From a checkpoint of a small transformer trained on Wikipedia.
Size: width 96, 3 heads of 32, MLP 256 SwiGLU, vocabulary 2048, 1.61M parameters.
Architecture: RMSNorm before each block, rotary positions, no biases in attention or MLP, untied embeddings.
Training: a variant of SOAP for these matrices, 150M tokens.
Each number is 128 + 32 x the weight over its row's rms, rounded and kept within 0 to 255. Layers, rows and columns count from 0. Numbers have three digits each. The size before them is the row's rms in percent of the matrix's.

# layer 8 attention output (transposed), 96x96, rms 0.19, rows 95, columns 0-95
097:086171176164093105171180063101113127162130113144126101182112085073166098083098118161128166147115138116144126109099123176100146160123134180135132145173171167143128147122062205100158090169104160130088132130135143114132109120137115174161147138122054106061087127119146116111136051140145106079
# layer 8 MLP gate, 256x96, rms 0.211, rows 0-9, columns 0-95
102:129141120161097084116096132126129088115113133114169097127103105112138135181139146120130073110020213132128110167117178167124091132164064095121153104092143138148119131091071171107155195140145123050122134138104096114145163132112115160092126154104105087157173130076148078138124143175095134075
117:190175117121071111182142090175119172073061107116132050066145140121109117113082128125122115112110105062124120146172142110130159103158179107160137160115134105119111050125081189112136127167165154088129136119090155149158139150112117173146093094126166173114169156116158145067119125154176131129
095:130099102121130135192166125093123124113114126139133169100138097146161182126095217092179111123158129122083061017139151109129181107147197136162147158150142121107112185083139168122167137106157157162130065167135105138128081153174152119117106145151095117128178123167121093137120124171137166140
091:178111142112103147103162086178093098107092122137095092136174137130123116193173130154149102157115205106184138134125100128156109124132139091099105145122085171130173124153125109171057126117109090152117109195143122105142095196159092132120134129120097138037102156166157165099098119113104185060
097:118103093150119152158146161186136184124118136155165087106203120104103140176168099178152102142162140139168111140078074073116128141109102116201069089066129112128161108140143124114118123194179101087064124060105129087097139144142126093125093135101110093130081117102104138157112184134124093114
109:102091109179149077144157107104108140102061147095105114114143155148139091111129111135165096175117162098057143144131144164162208136161148055134160138139167170121117068075196119167137084118119139167087118096113127102104127100147169178105049089101138162091119133140097133164146078132130149125
094:197150107123094115096120067204161144111127192157168117117134128197139142152091141096109137163113135110089122127114102153095143126166167129102114193153138147155133122110032052100120114137146102128118176160069126145162150159096127185158059109132165154154143128100143147179115176117137127139
103:166166101141041185095164103122151127116155145169125150135071124138198146124072123148104113137127100099125142158131137110093115161125155168132158100159098107063155163178105065141140137124091089162167138158109120095089141083115144108065094069139120117125053108147109156155115099149153202100
110:121156123129101091116171114108098140071088158156164150161162166146198099152086181107115130172121134153045138144172127097144073114086165139132109126150119062161123063083121086131121086166141095137098153131115121059178107111134159098097106148141127088074143169186110142076163136117137100127
102:073159168033136134148133104167114136072154121097158184106188169097126141122128099164142145141167123108141066149080187091110139163155147126085079147145076099130145132112118157152141073097083097116128135144134137112054152171119162181128138108169095165124084108138111165133146089129101145067
# layer 8 MLP up, 256x96, rms 0.219, rows 0-8, columns 0-95
103:064102157115095126132177122116139159134093142139114167137118128163156140081111119111137144193157115173159127094121130079117094145134158076190110126122124150059167099153154194076077116086151130109179167104151149134115115149196130138062119126116153169183114116079137127069129092043129136131
108:120105115135176118141114099181158115138127121174043133059110164084134125139142116167119178194117104090153119101131106135179104143152095151182149063164086076147151165118092169100119168146128157149126139141122127063162118114117099141103133153154148105078110054143159151097103143065168132187
102:096129088176102104082125101199131145123155128121099142075179080121152165113057164126114148042082065119181145115151113150112150161031130136124090102121140092144151115109112140120137213094145128115141147127141140140134119120186172088147134121118118166131141088154141080104097176128165148099
092:119149092161108148152188099090124104085105130161153075115073133126164162147073106104087075215073154098152119113070103160173124148136147114065099081156124143128165098129081109133136072136176174150126124129077137089112208154095116150127112140163171145113099133166106118142155130149152096156
093:091092158134119182133087080133138151174128160129088085155093125184081117137180128160119147143100158133157137159174135083154137106165104093139073094116174114030090154113185118079090099124148109110072143145103127202103109070100094128100163114121119129152072118147132090102171155127126091123
101:111060165158183139172096134107136136157099094174156123160155183113143139115092106171161155159110137116077077158069125098114135147207119066113106105115100154083089146131114152110062182138092150135135141169118152163077098187089132092136132134141169164199131110173121123132091133145096126099
099:160153127165110159133119150088095132164077120122120138153147143110141126103188112110093168123107040182152151142135128106146083127135178149110186160141184204158114117164177118140129154120074126098082132162159059138139167162112069147114123187133158109087099108082128124099169124094083136187
101:103138165152149123174168158159165130133093077091088079085090164122112122115072155087113129107137149080072102140098067184119114134069108114132096180143202118096158093123064135106129182191076134145120110122130096153138110144110130100114169101097097131137098160123140126120146162074109065175
100:122135120140085147132149138167036149141092045184167178182098144170145098156125163160151103146187127166123196106091154097141148156140104116101152167105107110117122096153146079135154136182127112085113124158103121093128114096132080096109065169171137084164120168122076099094126148110107135089
# layer 8 MLP down (transposed), 256x96, rms 0.213, rows 0-8, columns 0-95
105:125153185139125100125121136146160144111099100041075138070075116149127107187115140100151166122105091120103113150174084162125131182147134153133086116121078155116138125157118172150159079161058166152127086151113110216140101105065121089117116144150155142141134177137082183093138193126116136112
111:103112096150096137189143114117171119107141165107173131110147094101174128139155109068124091129114072132044097116137147119175097141151189135127229155108156103125077157087165090172113153128129079185173090111130112168124116061125064087118149104138117148164120152111117124148104122090152091125
095:121156180081130112116121124155116143110105128130149081193142139151130118115178133171172094150100160164126193142093047129116124098077083119132066134116054123141103153164071130131073128205119116119045146126102109074094139098108153163155136117101078114126115186102151151133141103110161120154
094:059085088165167147154148158090101117138153176083113161114148122140144072138130180169146127164171105082130130129119123127120123082155085175120110170143160179114149089169143139137046167189148086134169152093136074059120126077157115097151131146134154083163106130161121108073084147103127098109
108:168173116075161107103135107076097178168156129138072128156136146132111144192115118096124124122174113139124049101145149216127123130107129172103034126159119159146138162135103179151118154088078135138087080099108132099160169128138107116068154088134070156120168110085147113130164101119158146114
106:113190094117108120136166130144162112160139107128100152056058084169126154174142139117143118160138097165137172122118156181134115163081110152110252077108097163116110141102086114159118120095150152105158127112063117146097106099101117088115112115150114126186139137118098107123141091215156136145
098:107109073124133107129145117151168162157139151131097081101109146133056142123146094143144129071162088083169121220086154138124130105138080185149166091156185158144124128172202187163148113153097123168154117096117142171134091117131154129061187137124145146161134134160154137082080176118122110152
107:115126139162124168187107135183053122166117163115149103100150144156150172114079123078166165161134074097128182129110109117096116107149131126157101136134109133093111170105108127169136104182148165137116139081207060067111116087102139064170116070122104039129151142138129139113101093132129119106
096:105058098131099121144190131101139100056179170141188122093173137112129148134127100077085071146088151141130178121115199143113134091146131094131139128160163111172167147102130161166076114136139129136131103084120137100112177129149142058156157102104145150102086077124180170148148112126173156191